Each number is 50 + 10 x the weight over its row's rms, rounded and kept within 0 to 99. Layers, rows and columns count from 0. The size before them is the row's rms in percent of the matrix's.

# gate: layer 2 MLP gate, 640x224, rms 0.0469, rows 585-605, columns 0-111
# up: layer 2 MLP up, 640x224, rms 0.0457, rows 585-605, columns 0-111
# down: layer 2 MLP down (transposed), 640x224, rms 0.0432, rows 585-604, columns 0-111
gate585 120:61 44 46 40 48 32 39 48 51 78 42 49 52 46 50 54 64 36 53 59 50 49 63 45 50 44 44 39 57 40 47 53 54 46 49 24 44 63 56 47 34 59 69 54 44 46 52 59 53 55 64 49 47 54 40 57 50 51 55 61 27 61 58 49 60 51 60 38 38 32 44 63 61 59 50 55 46 64 43 51 57 64 42 45 78 56 62 73 50 36 59 52 69 39 47 67 46 66 55 56 46 59 56 52 52 45 58 53 64 34 46 51
up585 121:56 55 66 58 53 70 50 57 40 27 63 53 55 63 57 48 33 66 34 67 46 32 49 36 46 52 54 65 33 71 42 43 50 52 47 63 52 54 51 72 76 51 40 38 79 58 49 55 50 64 63 48 58 53 46 48 54 57 57 45 58 53 41 49 38 47 54 45 58 74 43 29 37 37 47 47 55 47 39 41 34 39 64 51 46 37 43 31 47 56 54 55 46 49 36 42 64 44 51 43 73 51 48 53 53 52 41 54 43 63 47 52
down585 128:43 43 57 53 57 51 57 57 46 44 59 44 48 50 53 56 40 53 29 72 47 42 36 48 39 49 41 64 34 67 55 38 62 57 35 71 46 55 63 55 61 24 54 37 63 37 55 41 56 46 50 45 53 74 60 38 49 56 37 37 79 62 41 36 41 58 53 55 57 63 68 37 61 45 54 33 39 45 60 43 29 43 67 49 42 37 51 39 42 66 54 67 42 43 45 44 51 32 48 52 75 64 38 59 59 42 44 58 40 60 44 65
gate586 042:56 43 30 50 48 43 54 48 62 50 40 54 48 39 37 55 41 50 51 51 63 48 42 95 51 48 37 37 50 42 51 57 53 50 50 60 49 40 63 65 21 46 48 48 47 71 47 37 56 69 54 57 48 46 54 45 53 54 39 44 57 55 44 50 40 63 66 50 49 51 45 50 47 64 48 58 43 51 45 47 52 48 52 51 43 49 45 40 68 53 37 45 71 39 50 54 46 53 48 43 56 45 53 37 39 55 56 42 40 63 49 50
up586 041:52 57 49 50 51 36 43 48 46 41 54 53 57 58 62 35 54 45 50 45 45 53 61 45 51 43 48 50 49 61 43 60 59 46 39 75 49 54 61 65 57 56 56 46 55 64 55 55 59 69 58 47 52 47 45 52 59 55 53 51 45 61 50 53 59 51 37 51 49 58 54 49 47 47 42 74 52 42 50 49 48 58 47 54 49 48 58 41 50 45 83 43 50 52 42 55 53 49 49 41 44 47 18 28 25 64 59 51 50 59 43 58
down586 035:37 50 30 41 41 61 41 42 32 62 45 66 54 43 52 34 46 73 33 48 46 57 61 50 63 55 53 47 46 48 55 49 26 59 60 41 14 52 49 60 50 40 60 51 57 57 48 58 62 45 38 51 47 49 63 49 32 49 38 47 57 53 51 60 46 55 46 56 48 50 46 51 57 38 32 40 56 53 56 40 53 55 33 47 55 34 38 46 47 53 45 42 36 50 54 25 33 64 68 57 54 37 52 64 40 48 53 35 56 42 23 55
gate587 127:48 60 56 41 48 49 46 49 47 41 50 43 61 55 42 33 44 66 47 52 36 68 29 39 43 55 47 57 57 58 42 49 54 65 55 42 48 45 42 42 44 42 45 56 53 55 49 48 76 51 65 55 52 47 42 38 30 49 57 52 43 56 46 51 47 61 52 64 42 26 48 39 49 55 29 32 51 46 58 43 54 58 76 41 64 42 63 66 38 52 50 47 63 55 44 56 50 48 35 51 46 66 46 33 37 58 70 50 46 60 33 63
up587 116:50 56 64 40 48 45 27 65 57 51 44 32 57 58 47 38 40 47 59 49 54 56 44 49 47 37 43 38 64 35 46 45 45 66 72 41 49 58 50 55 60 51 48 59 42 57 56 53 53 58 60 43 64 75 43 37 45 44 67 55 35 61 30 58 40 51 50 59 46 25 54 52 65 53 46 51 58 65 37 67 58 51 56 41 59 36 45 50 57 61 47 43 51 53 49 58 52 53 38 44 48 80 43 43 40 61 52 51 58 51 48 54
down587 132:53 61 58 43 50 46 49 37 49 45 56 21 45 61 51 39 37 73 39 52 44 66 61 46 44 57 44 59 44 44 32 41 42 58 60 46 40 43 45 40 40 50 47 51 46 70 41 42 51 48 53 44 71 49 56 42 31 47 54 68 46 63 45 53 44 57 61 58 51 31 46 34 32 47 45 27 36 48 51 54 44 54 78 48 48 59 57 56 40 47 56 55 75 48 46 64 70 30 40 60 50 54 48 39 47 53 68 46 45 68 22 57
gate588 037:28 61 59 56 47 38 60 52 46 63 52 50 52 50 53 50 37 51 46 59 50 63 38 41 53 51 48 39 40 37 56 44 45 47 40 49 52 42 36 50 49 45 58 52 58 66 45 44 48 29 36 45 52 52 52 39 44 54 52 52 50 29 54 51 47 59 51 55 40 56 53 58 59 67 48 61 54 60 57 50 60 45 71 36 45 36 45 63 54 40 22 48 71 46 47 55 40 49 47 55 48 48 51 32 46 45 44 33 57 52 53 51
up588 044:47 54 67 61 49 53 51 48 57 42 44 54 59 47 50 50 50 47 46 41 49 59 45 00 53 53 51 38 47 44 48 52 48 54 52 51 47 48 63 47 52 59 48 61 45 64 52 52 47 41 54 33 42 58 48 57 56 57 46 55 49 41 52 34 53 39 45 52 40 39 44 47 63 69 48 61 41 58 48 71 56 45 61 41 48 55 58 58 44 59 21 53 54 49 53 39 55 55 46 40 50 57 48 58 51 55 49 48 39 58 60 43
down588 036:41 49 50 43 28 55 82 29 59 47 34 44 52 47 37 56 42 38 51 53 41 47 62 52 48 48 52 48 51 63 21 59 41 42 40 57 74 39 43 55 54 56 61 74 44 60 66 60 49 46 44 48 57 45 44 40 56 57 51 58 54 56 36 58 54 41 38 47 57 56 47 38 45 38 61 39 67 44 50 60 57 56 60 45 30 60 46 47 56 56 45 61 58 56 53 54 41 45 36 64 61 52 58 39 57 49 50 42 54 48 56 44
gate589 038:50 61 53 48 49 51 45 43 61 56 48 56 26 54 55 44 54 50 51 48 69 56 46 14 56 47 47 47 57 35 47 49 72 47 48 65 56 44 63 41 43 39 46 43 42 37 60 63 41 57 55 63 45 51 55 55 58 44 55 55 53 51 57 41 48 50 69 54 56 55 41 51 51 52 59 56 33 38 58 24 28 59 50 56 50 47 44 42 61 49 87 52 53 46 49 49 45 36 51 41 35 50 61 42 60 40 55 57 42 49 51 56
up589 036:67 61 49 38 53 35 41 56 37 21 50 47 66 52 58 46 43 59 52 45 30 42 40 50 43 45 69 54 48 58 45 52 49 50 54 60 54 55 34 41 68 53 28 52 53 72 55 56 49 64 48 23 43 51 43 44 48 57 42 44 47 54 56 48 45 53 66 62 45 51 39 26 60 46 56 38 52 56 48 53 67 40 43 46 41 58 44 37 46 44 45 43 40 53 35 53 58 51 51 46 73 46 32 46 47 50 51 50 41 51 45 43
down589 033:49 60 32 38 40 55 51 44 45 61 25 60 38 27 58 52 53 43 61 53 41 45 58 60 63 44 42 56 47 61 47 52 41 38 52 48 70 45 32 53 54 37 41 43 47 47 59 48 42 48 55 34 29 59 46 38 36 53 48 49 42 57 41 47 58 34 73 46 48 44 54 42 49 47 50 38 38 32 60 55 58 51 47 57 41 41 63 41 58 58 45 41 43 63 64 49 45 31 40 50 49 45 47 45 58 56 57 54 35 33 50 42
gate590 054:37 54 50 43 58 59 44 50 55 28 60 40 57 46 56 56 44 53 54 38 46 57 35 11 44 49 59 60 50 33 43 32 42 48 47 38 47 54 45 43 52 56 46 57 41 64 42 39 63 37 57 30 47 52 50 61 61 57 39 43 50 48 55 32 44 52 45 47 49 59 64 37 40 48 42 49 55 52 39 73 68 54 57 36 60 58 39 59 36 48 63 59 56 53 41 54 46 49 31 53 46 67 41 52 57 45 53 57 56 46 48 49
up590 060:57 51 46 54 45 43 49 58 65 65 52 49 47 50 52 54 48 43 41 49 72 53 61 68 61 50 54 45 60 51 59 30 46 55 54 37 43 46 59 54 49 66 67 53 45 70 48 55 54 60 58 45 53 52 43 59 42 36 64 51 55 41 48 63 57 57 46 51 44 46 52 69 46 43 55 41 40 37 36 58 34 43 42 35 49 48 60 44 53 50 78 46 38 52 51 54 53 53 62 37 49 51 65 50 54 45 61 54 42 58 44 44
down590 051:55 60 46 73 63 38 43 67 50 53 65 60 63 59 47 47 62 51 56 63 48 47 75 44 60 43 56 31 60 46 44 57 55 51 59 49 57 39 42 45 59 73 39 73 58 45 48 47 45 48 45 50 45 42 42 58 45 70 26 62 37 45 57 47 52 38 50 45 51 64 56 57 61 35 41 34 45 59 49 64 61 48 43 37 46 43 48 53 45 54 51 59 51 41 59 59 75 51 53 37 39 44 38 67 57 33 53 49 58 51 49 54
gate591 136:46 64 61 56 51 52 54 50 62 52 64 31 33 36 54 72 39 40 66 43 46 64 49 43 51 41 54 40 28 55 53 53 42 44 72 46 90 49 47 47 47 44 58 53 50 52 54 49 66 38 46 41 42 48 57 48 33 67 39 76 52 66 37 48 60 62 47 70 27 52 43 50 55 46 41 42 55 44 50 45 46 49 57 61 43 36 48 65 74 57 48 27 53 55 52 44 46 67 43 33 29 44 53 50 49 49 57 41 40 55 51 59
up591 134:52 63 60 45 49 72 55 43 60 49 34 48 52 35 67 58 45 52 52 55 53 55 44 57 65 36 52 37 51 49 54 63 39 45 40 51 49 64 60 56 55 52 47 39 45 53 34 49 41 58 29 15 48 19 63 57 54 43 50 55 53 43 53 53 46 41 71 44 47 53 65 44 50 45 43 44 45 48 63 46 48 48 45 58 53 60 63 60 42 52 55 51 51 45 41 47 50 53 51 70 54 48 58 72 56 62 61 47 55 74 44 52
down591 148:60 58 42 28 47 57 43 51 44 57 35 53 58 40 55 30 42 55 43 58 53 43 51 51 46 42 53 48 65 51 63 56 59 43 37 52 45 48 56 64 55 85 41 46 49 47 49 47 46 50 43 48 47 48 54 50 61 24 53 53 48 39 53 50 39 42 69 31 57 47 44 50 60 51 69 47 39 59 49 48 35 60 50 40 48 72 54 46 33 56 55 57 51 48 48 54 51 32 45 74 61 45 52 44 53 53 46 54 52 55 33 31
gate592 090:40 40 56 40 51 46 49 60 55 42 51 54 64 59 30 54 48 38 56 63 74 44 57 33 65 53 52 48 66 55 47 52 63 42 43 52 38 55 45 46 55 45 60 54 49 49 46 38 60 48 52 51 43 49 48 47 53 61 59 49 50 55 52 72 51 42 52 40 38 50 48 42 92 31 53 37 47 62 31 42 51 59 58 53 44 31 46 63 60 34 48 43 47 54 43 61 45 55 32 45 33 61 55 52 42 40 37 40 41 39 51 67
up592 095:45 54 44 45 42 39 45 40 58 70 40 49 63 59 43 48 44 40 65 43 57 51 46 51 58 48 53 47 60 55 50 42 28 46 63 54 51 46 73 38 48 54 66 53 46 38 70 50 41 30 43 65 40 49 44 45 54 49 45 52 67 67 60 59 55 58 48 58 54 31 52 36 40 69 53 38 65 65 36 60 69 54 33 58 39 60 45 39 55 56 47 48 49 40 46 42 42 47 59 57 25 49 49 60 49 56 55 42 49 45 57 57
down592 099:40 65 50 52 43 38 58 55 61 40 45 38 54 25 58 48 63 62 41 50 40 32 44 40 65 50 41 62 57 54 52 54 63 54 62 40 56 52 43 48 45 35 46 51 58 36 57 35 46 52 53 44 54 41 62 55 41 56 41 23 27 47 34 53 43 43 45 50 36 68 50 73 46 48 52 68 50 46 71 60 41 33 67 45 60 48 41 62 54 46 51 48 51 48 61 50 42 51 51 41 42 42 57 46 55 54 56 42 41 42 52 48
gate593 129:64 47 56 55 40 56 53 50 50 36 41 59 48 47 46 48 40 52 48 40 46 30 57 50 65 48 53 43 46 48 41 47 32 49 50 50 53 44 59 30 51 56 61 54 45 55 54 44 23 55 48 57 57 45 58 52 47 51 35 55 37 61 44 45 50 64 58 40 50 35 63 52 34 73 63 61 33 49 51 46 45 49 28 38 50 46 28 43 46 68 31 48 62 56 52 47 43 53 55 43 45 34 75 52 47 36 43 26 42 41 48 38
up593 124:54 49 53 63 44 29 62 59 54 52 69 45 37 50 73 38 52 58 42 40 72 63 35 36 58 56 51 46 49 34 41 61 47 49 55 43 41 38 47 37 45 36 52 73 40 67 57 45 51 50 71 59 54 43 43 50 44 62 45 48 51 60 49 26 56 53 60 61 52 62 69 55 47 59 55 84 43 59 58 48 65 61 50 41 47 45 46 53 45 49 41 59 22 42 46 44 43 46 44 52 37 34 48 56 52 42 43 59 52 40 59 77
down593 130:66 52 60 69 32 53 49 55 54 46 57 40 42 49 57 47 29 70 36 43 45 40 40 44 65 44 57 51 66 50 67 68 58 47 35 66 38 45 47 44 47 37 49 57 42 53 39 56 58 42 44 60 53 30 41 54 54 65 50 42 61 54 42 33 51 44 65 46 56 33 64 35 51 51 54 63 50 52 67 42 65 58 45 45 50 20 58 55 44 42 49 41 42 44 54 53 25 44 39 54 62 29 46 53 59 46 28 44 44 42 57 48
gate594 146:50 46 48 56 53 54 58 53 48 53 59 51 27 56 49 54 43 45 41 36 51 53 28 47 55 57 41 34 64 35 47 34 45 60 51 61 43 53 56 64 36 61 47 53 39 36 54 58 30 47 49 55 56 43 59 46 61 56 52 41 50 54 52 49 49 37 69 44 60 37 55 72 37 60 42 68 49 49 61 51 47 45 46 42 55 44 40 19 50 57 50 39 30 53 43 51 41 45 44 46 51 54 71 64 37 57 52 63 51 51 62 35
up594 147:47 56 47 44 43 41 37 40 51 58 38 44 61 46 63 55 65 40 65 52 39 53 55 52 41 49 55 63 40 64 54 59 45 38 46 51 55 46 31 39 59 47 53 45 64 60 55 42 65 53 34 49 40 55 35 51 44 59 45 62 64 44 47 33 58 69 34 51 44 63 53 35 50 45 53 40 48 36 35 49 51 51 55 57 35 59 37 60 59 37 68 62 64 57 52 52 53 48 59 53 38 37 34 44 56 36 54 27 43 43 40 42
down594 126:47 30 51 52 60 56 42 47 58 55 45 35 52 45 50 49 48 50 30 67 49 50 41 46 47 39 50 63 50 76 43 45 36 60 60 49 38 43 54 44 47 54 60 56 47 33 56 60 59 70 45 62 49 69 57 36 55 45 59 52 54 50 49 54 59 42 45 46 53 48 41 49 62 57 55 44 70 53 43 44 54 48 47 51 51 61 48 54 36 38 49 56 50 37 53 57 39 62 51 61 54 71 48 47 47 64 48 48 58 33 49 40
gate595 168:44 35 62 48 49 46 59 59 62 47 49 34 73 67 44 50 40 46 56 34 54 53 64 64 45 58 46 34 50 60 57 39 65 66 48 48 41 50 49 62 63 47 41 57 46 55 61 51 53 48 34 55 39 53 51 40 63 49 55 35 35 44 50 47 42 41 52 70 48 46 47 67 41 58 52 47 57 46 70 34 53 54 37 63 57 44 62 50 68 65 47 49 24 57 60 47 50 44 48 39 47 41 55 45 43 51 58 65 65 52 48 48
up595 160:45 35 66 51 47 44 55 60 56 52 49 38 75 65 42 52 42 46 55 35 57 43 66 66 50 55 49 35 51 54 57 37 70 62 52 39 46 49 52 64 60 50 51 54 42 57 62 50 56 46 38 51 40 54 53 40 67 50 44 37 31 49 48 47 43 47 53 67 48 48 48 63 49 62 51 54 53 48 70 41 45 46 41 61 56 43 74 58 61 59 45 47 34 56 57 46 52 44 44 50 47 39 44 45 41 53 56 50 65 48 44 54
down595 141:53 51 62 52 60 50 44 49 38 53 52 65 53 49 47 67 40 44 57 54 56 37 50 48 47 57 51 49 53 54 76 37 50 44 48 57 40 54 43 59 59 40 54 42 52 45 65 56 64 40 54 53 48 54 51 57 45 48 54 42 50 53 55 44 58 43 40 70 44 45 49 44 65 50 58 46 57 42 51 51 45 60 59 44 62 32 54 57 56 58 51 50 40 45 58 48 42 62 46 57 37 51 51 49 48 47 56 37 49 37 48 47
gate596 046:56 54 52 71 48 52 52 51 58 59 51 56 56 47 33 53 41 60 50 54 77 54 51 12 57 46 50 51 25 42 47 45 58 51 34 46 55 61 73 32 58 45 49 53 54 40 40 42 56 51 52 42 38 49 42 50 51 36 45 58 54 60 52 59 56 57 38 58 53 50 39 46 28 65 54 60 37 58 56 70 29 62 42 55 47 49 60 49 53 45 47 43 56 39 57 47 46 48 40 49 46 49 37 32 46 44 52 41 45 45 50 29
up596 047:60 46 46 59 42 50 47 53 68 64 45 44 40 33 42 44 48 63 44 55 44 44 56 63 54 42 35 48 35 48 50 56 70 41 51 50 45 49 69 41 41 36 59 32 63 52 48 46 35 61 46 49 52 47 43 48 52 51 56 40 57 51 52 48 54 58 58 49 27 52 55 62 70 44 66 45 50 40 40 47 48 48 54 49 39 48 49 35 49 50 36 45 47 56 38 68 49 53 41 47 42 57 67 44 50 34 42 49 30 46 55 63
down596 045:43 50 47 49 42 45 52 66 67 46 41 50 35 36 49 24 54 58 33 39 39 46 64 54 54 65 52 45 69 64 32 27 64 45 33 60 61 59 66 53 59 43 53 51 52 44 49 57 41 40 55 56 52 49 44 51 46 47 48 51 43 46 61 50 38 48 55 47 59 46 46 63 56 60 52 32 47 53 66 72 42 42 70 23 54 48 59 60 58 59 48 52 49 44 32 59 57 67 48 47 59 52 29 47 69 52 44 55 54 52 49 40
gate597 037:54 50 56 51 61 57 41 54 59 48 44 53 39 53 53 66 50 33 48 46 41 42 45 28 51 57 49 49 57 64 49 45 62 47 50 45 58 58 13 50 51 49 45 63 76 65 51 47 49 58 53 52 49 46 48 42 58 66 44 37 46 38 50 43 58 44 59 38 52 52 44 38 55 69 42 47 42 22 56 66 60 38 50 62 54 42 51 47 33 44 14 40 62 40 62 59 51 54 57 77 44 55 38 52 50 40 44 58 38 62 44 50
up597 035:52 46 46 55 44 64 51 46 51 31 39 51 57 44 48 54 41 49 41 47 56 57 48 43 53 52 45 24 54 69 56 67 34 52 46 59 55 43 26 40 47 55 53 48 75 73 50 44 38 63 61 62 59 45 55 49 56 51 69 49 42 58 50 46 45 55 39 53 50 54 52 34 54 47 48 59 61 50 72 59 47 54 47 72 48 55 56 45 45 49 78 49 44 46 58 56 58 56 72 55 61 43 64 44 35 50 50 29 45 50 52 37
down597 031:15 58 42 41 55 48 52 67 51 60 45 58 47 51 50 54 59 39 40 50 50 80 62 35 49 55 40 55 66 37 63 49 42 53 44 60 55 52 56 42 62 46 63 67 47 49 55 50 36 38 55 39 49 58 47 41 71 60 49 40 49 55 59 42 42 48 57 65 72 60 52 47 56 57 52 49 53 59 32 39 53 49 64 51 39 62 31 55 42 60 64 44 50 44 47 41 46 60 56 78 42 55 43 55 57 49 47 52 39 74 56 47
gate598 123:44 45 41 41 38 44 43 59 39 35 47 61 48 60 46 48 47 37 50 67 45 54 30 46 42 38 40 43 48 43 48 55 34 46 40 59 45 38 47 44 51 50 74 31 47 50 54 42 56 44 59 61 55 48 35 46 43 47 53 50 54 42 51 64 48 72 51 39 50 47 42 48 68 45 60 59 45 48 39 42 51 57 50 44 45 49 32 33 60 66 51 69 52 45 48 43 45 53 53 62 53 52 71 42 79 57 56 63 53 40 54 52
up598 116:52 59 61 44 63 63 55 44 57 65 49 42 30 52 50 42 55 47 45 18 64 60 63 60 61 64 66 52 35 35 51 44 68 65 63 41 59 62 45 60 48 54 32 50 54 69 58 40 46 34 52 31 51 55 60 47 53 54 50 50 49 43 50 47 46 39 67 58 54 59 70 59 28 43 42 51 47 53 57 60 53 45 52 42 41 67 50 52 51 61 32 40 21 54 45 43 54 50 44 38 44 54 52 65 33 40 59 52 45 46 44 43
down598 119:50 46 42 46 50 56 59 50 59 62 51 25 43 53 55 41 33 47 52 46 57 58 45 51 56 55 54 41 45 52 34 52 56 55 48 47 61 47 64 55 54 49 44 47 42 51 46 46 44 39 29 51 51 59 60 58 49 66 25 53 47 45 46 50 58 62 53 41 60 44 50 56 47 55 43 49 45 53 41 59 55 42 50 72 35 45 48 43 42 41 49 53 39 41 54 51 65 53 45 64 57 56 47 65 59 66 36 46 45 57 29 43
gate599 115:45 49 44 32 35 53 58 51 41 56 42 62 55 49 68 54 36 69 41 55 43 54 43 56 46 39 54 40 60 55 39 44 63 59 43 59 51 49 51 55 63 59 16 53 48 61 57 31 49 62 36 50 53 43 48 51 50 49 55 56 48 50 70 48 68 57 59 45 44 57 73 65 40 47 55 53 63 39 50 46 55 52 59 54 36 53 37 32 47 61 43 51 47 41 40 42 69 42 47 37 33 45 63 47 29 61 59 56 69 59 54 65
up599 105:47 59 46 48 80 44 54 46 44 56 40 37 45 50 62 32 72 43 51 73 37 57 54 52 52 60 41 48 45 62 76 50 60 21 49 48 47 52 58 57 39 46 49 64 52 41 46 52 51 65 50 30 44 33 49 56 75 50 67 45 71 52 48 53 42 41 49 49 62 49 54 42 52 53 54 45 43 58 58 57 52 46 34 47 63 62 58 45 49 52 51 71 39 48 49 51 42 68 55 46 57 46 57 72 70 52 45 58 46 48 39 52
down599 114:60 32 57 44 24 38 42 76 50 35 43 61 60 48 35 70 39 45 62 63 73 36 57 36 69 37 62 62 46 48 13 48 34 58 52 57 57 52 39 41 56 40 68 43 60 48 52 44 54 51 66 46 38 55 44 38 31 56 44 54 34 51 48 54 68 63 50 51 31 50 54 59 76 46 52 55 50 58 42 42 54 67 58 53 47 28 56 63 60 64 56 29 50 53 51 58 53 46 46 36 45 49 51 39 47 51 45 42 40 59 50 56
gate600 040:57 54 59 49 45 55 58 50 63 52 52 53 50 46 75 54 35 64 53 51 42 62 47 13 44 45 41 49 52 50 53 39 40 52 52 63 54 65 92 70 51 32 65 47 59 39 50 33 68 37 50 55 49 52 48 51 48 54 50 44 47 55 48 38 52 50 67 67 44 58 48 43 56 55 51 46 52 47 27 42 61 46 45 62 48 38 11 42 47 34 61 50 43 45 47 42 51 50 42 26 63 63 56 40 55 53 51 61 39 57 45 42
up600 040:53 57 68 32 56 61 48 48 53 41 41 45 44 41 61 46 49 56 47 44 59 44 56 26 58 50 45 44 60 42 52 49 47 52 70 52 50 59 30 51 28 49 45 28 54 58 43 50 30 53 41 59 47 48 50 53 41 48 29 38 59 48 44 44 46 47 58 60 51 64 46 39 37 63 51 64 31 76 39 46 62 43 50 59 52 52 43 44 32 46 44 53 54 56 57 40 53 59 32 56 54 45 57 48 55 34 43 52 35 34 47 61
down600 035:43 48 46 59 39 49 51 69 73 52 49 51 56 62 57 53 42 33 61 63 59 66 63 69 45 38 50 39 63 60 56 50 42 47 62 57 30 50 56 24 30 66 57 29 57 57 31 58 47 51 42 42 46 52 49 55 62 55 54 61 48 29 63 49 55 60 51 39 40 31 53 57 52 34 40 63 65 41 58 46 47 35 54 76 43 48 59 63 48 52 55 42 48 42 47 50 61 48 51 41 67 52 46 54 40 44 43 58 65 29 63 56
gate601 031:56 57 73 42 45 44 55 51 30 62 51 49 47 44 46 43 52 50 52 60 59 59 34 58 39 57 82 52 51 42 48 46 53 46 50 65 49 52 96 32 41 29 42 54 66 40 40 83 47 52 48 44 53 55 57 48 39 46 47 64 50 60 50 32 45 52 62 56 44 45 51 53 43 77 48 41 35 41 39 65 66 60 56 52 40 57 60 53 54 54 65 50 64 55 57 51 51 49 65 54 52 47 50 64 48 52 56 55 47 48 58 41
up601 032:53 43 48 58 53 71 38 53 47 55 36 45 53 43 57 45 45 58 57 50 47 52 41 64 48 49 44 37 64 55 52 55 60 55 66 20 48 50 36 59 46 34 40 57 63 55 75 56 49 48 47 49 42 51 53 57 47 65 47 47 50 54 44 30 32 38 50 38 49 52 43 57 60 42 62 62 56 58 46 48 62 53 61 39 47 49 63 51 45 48 66 46 50 51 56 43 50 61 46 56 45 55 48 48 53 36 67 37 59 44 43 49
down601 028:56 45 37 46 48 40 49 48 51 51 67 31 42 56 44 63 35 66 56 41 39 47 50 46 63 66 61 44 49 54 58 45 35 50 67 62 56 44 61 37 46 72 47 31 67 45 32 42 64 52 26 52 40 52 57 63 53 38 45 55 56 36 42 48 47 73 41 54 41 53 45 64 56 55 40 36 53 44 55 50 48 43 42 22 58 69 29 43 57 48 48 37 59 64 44 66 40 53 39 60 59 51 53 45 52 66 62 37 49 39 58 22
gate602 038:45 55 60 76 61 56 51 49 42 41 63 61 54 60 55 58 50 48 49 47 52 53 51 11 38 46 71 57 42 40 46 50 57 54 45 47 47 45 38 68 59 51 32 35 56 52 35 57 40 40 59 53 52 55 46 52 51 49 42 42 55 75 44 41 53 39 33 27 55 63 28 58 48 56 52 45 75 48 49 60 52 60 59 46 52 51 61 61 51 30 43 59 43 51 45 55 42 48 51 59 56 51 44 40 74 60 42 57 59 47 49 57
up602 043:44 51 60 48 45 44 49 43 53 47 44 48 49 47 54 47 47 37 49 57 50 39 56 00 55 46 62 36 56 53 57 31 56 49 70 45 55 47 62 52 40 51 57 67 54 37 46 65 52 48 45 38 45 53 54 50 49 52 46 48 46 60 46 37 61 44 65 45 45 54 40 57 51 42 45 47 51 56 56 51 37 57 43 61 54 51 61 44 61 39 44 50 52 48 58 64 47 46 55 48 45 66 51 49 58 45 58 50 56 48 55 44
down602 033:51 40 50 36 58 28 59 53 52 39 40 46 60 54 48 53 51 56 60 54 37 46 32 41 40 37 51 52 56 50 63 58 45 54 58 59 65 45 56 50 59 51 54 57 46 33 37 48 67 51 53 54 49 52 56 58 48 52 60 51 47 55 57 44 64 47 49 61 59 75 78 61 38 41 29 47 47 52 50 62 61 66 39 52 53 46 52 35 53 40 49 67 45 52 58 48 56 56 42 35 65 44 50 51 66 59 60 26 46 59 50 58
gate603 039:66 49 40 46 46 46 40 59 54 54 60 46 44 54 59 47 48 40 46 68 42 47 49 41 52 43 43 45 63 41 54 55 43 60 59 53 59 41 47 51 44 53 43 45 53 50 58 43 48 48 48 26 46 49 51 61 59 39 38 59 55 41 45 38 36 45 34 67 43 55 38 49 27 26 49 72 63 39 63 50 62 45 45 60 47 71 41 51 46 45 36 48 55 52 63 54 57 46 40 58 44 50 41 32 55 45 52 56 57 64 46 44
up603 041:57 53 45 38 57 57 44 54 45 46 37 41 39 57 58 53 55 43 47 48 40 52 35 54 37 55 66 43 47 58 49 61 59 48 29 44 49 34 00 46 56 36 34 60 53 41 52 38 59 56 58 45 52 53 45 47 40 61 44 56 45 56 48 57 40 42 65 39 54 47 43 68 46 48 54 76 68 52 52 70 60 47 42 50 63 57 53 51 58 61 30 46 45 34 52 67 55 41 35 55 73 46 31 58 54 57 61 53 57 51 54 32
down603 035:63 49 55 45 40 44 31 60 47 38 42 32 44 58 43 56 50 58 77 74 39 59 47 43 41 48 49 51 36 47 60 62 47 50 43 38 43 57 27 40 47 63 45 64 46 47 52 51 47 53 61 61 59 47 50 61 42 28 47 52 46 39 48 59 55 54 47 49 64 61 48 69 47 34 68 48 38 61 41 63 52 45 45 42 50 35 66 55 39 46 51 40 32 50 52 39 55 51 59 62 50 55 26 44 54 70 49 56 48 40 56 53
gate604 133:43 53 56 37 56 55 64 47 48 51 49 44 40 55 57 50 39 62 52 53 57 53 77 72 46 37 34 59 52 62 50 47 50 48 37 56 50 41 41 46 68 53 38 47 56 58 51 52 69 44 47 31 45 55 55 43 59 46 73 42 45 47 57 66 51 47 30 47 66 58 37 49 75 52 55 56 47 51 54 54 77 53 64 54 52 60 40 69 49 34 37 52 42 53 52 67 56 44 45 53 46 56 59 56 65 62 49 53 58 46 39 55
up604 136:60 41 42 53 45 39 46 64 55 47 53 65 45 54 54 42 62 45 44 65 47 46 38 43 61 52 62 53 51 41 46 40 45 52 70 69 39 68 37 54 28 48 55 53 32 57 36 48 56 42 58 56 44 47 40 49 40 51 52 52 51 48 50 57 51 59 59 53 40 52 61 49 53 35 59 42 43 71 52 38 56 65 45 55 54 40 46 42 43 62 52 29 39 46 40 53 47 40 53 47 68 41 49 50 41 48 38 58 70 56 54 58
down604 138:52 46 52 45 47 40 52 41 63 47 60 40 36 45 59 43 64 38 48 46 55 31 66 53 46 39 60 62 46 54 63 43 47 53 52 59 65 44 42 48 67 57 51 49 43 48 44 49 51 67 56 47 48 57 48 51 47 55 45 35 51 48 28 52 47 49 39 69 57 39 37 56 66 50 28 45 45 50 43 60 45 50 36 44 41 52 36 48 40 49 53 57 57 52 41 45 53 58 52 60 63 56 53 47 51 41 33 64 54 49 37 56
gate605 037:65 48 63 62 54 52 64 44 50 60 50 40 42 52 36 55 59 44 52 47 54 43 74 63 50 45 40 39 50 51 45 49 42 60 51 54 55 47 37 68 47 38 53 58 34 62 58 64 34 64 47 64 45 51 62 57 46 45 76 55 29 59 51 49 43 38 37 51 45 46 48 58 26 55 60 48 71 33 70 60 48 48 63 31 60 43 53 54 55 42 12 46 42 54 48 56 45 50 73 40 51 45 71 47 29 57 43 39 33 50 51 48
up605 038:55 56 38 60 51 52 42 51 58 52 56 48 46 34 66 52 44 48 51 53 66 37 68 89 54 55 38 42 24 53 44 49 57 59 62 43 49 59 63 46 40 41 50 66 53 64 51 51 35 41 32 43 48 47 46 60 48 44 39 40 37 35 49 54 50 58 33 61 36 51 56 43 42 43 53 38 42 72 47 56 54 46 46 54 55 49 38 49 50 47 57 42 35 53 51 47 48 47 47 55 39 60 42 64 19 44 52 50 44 45 52 51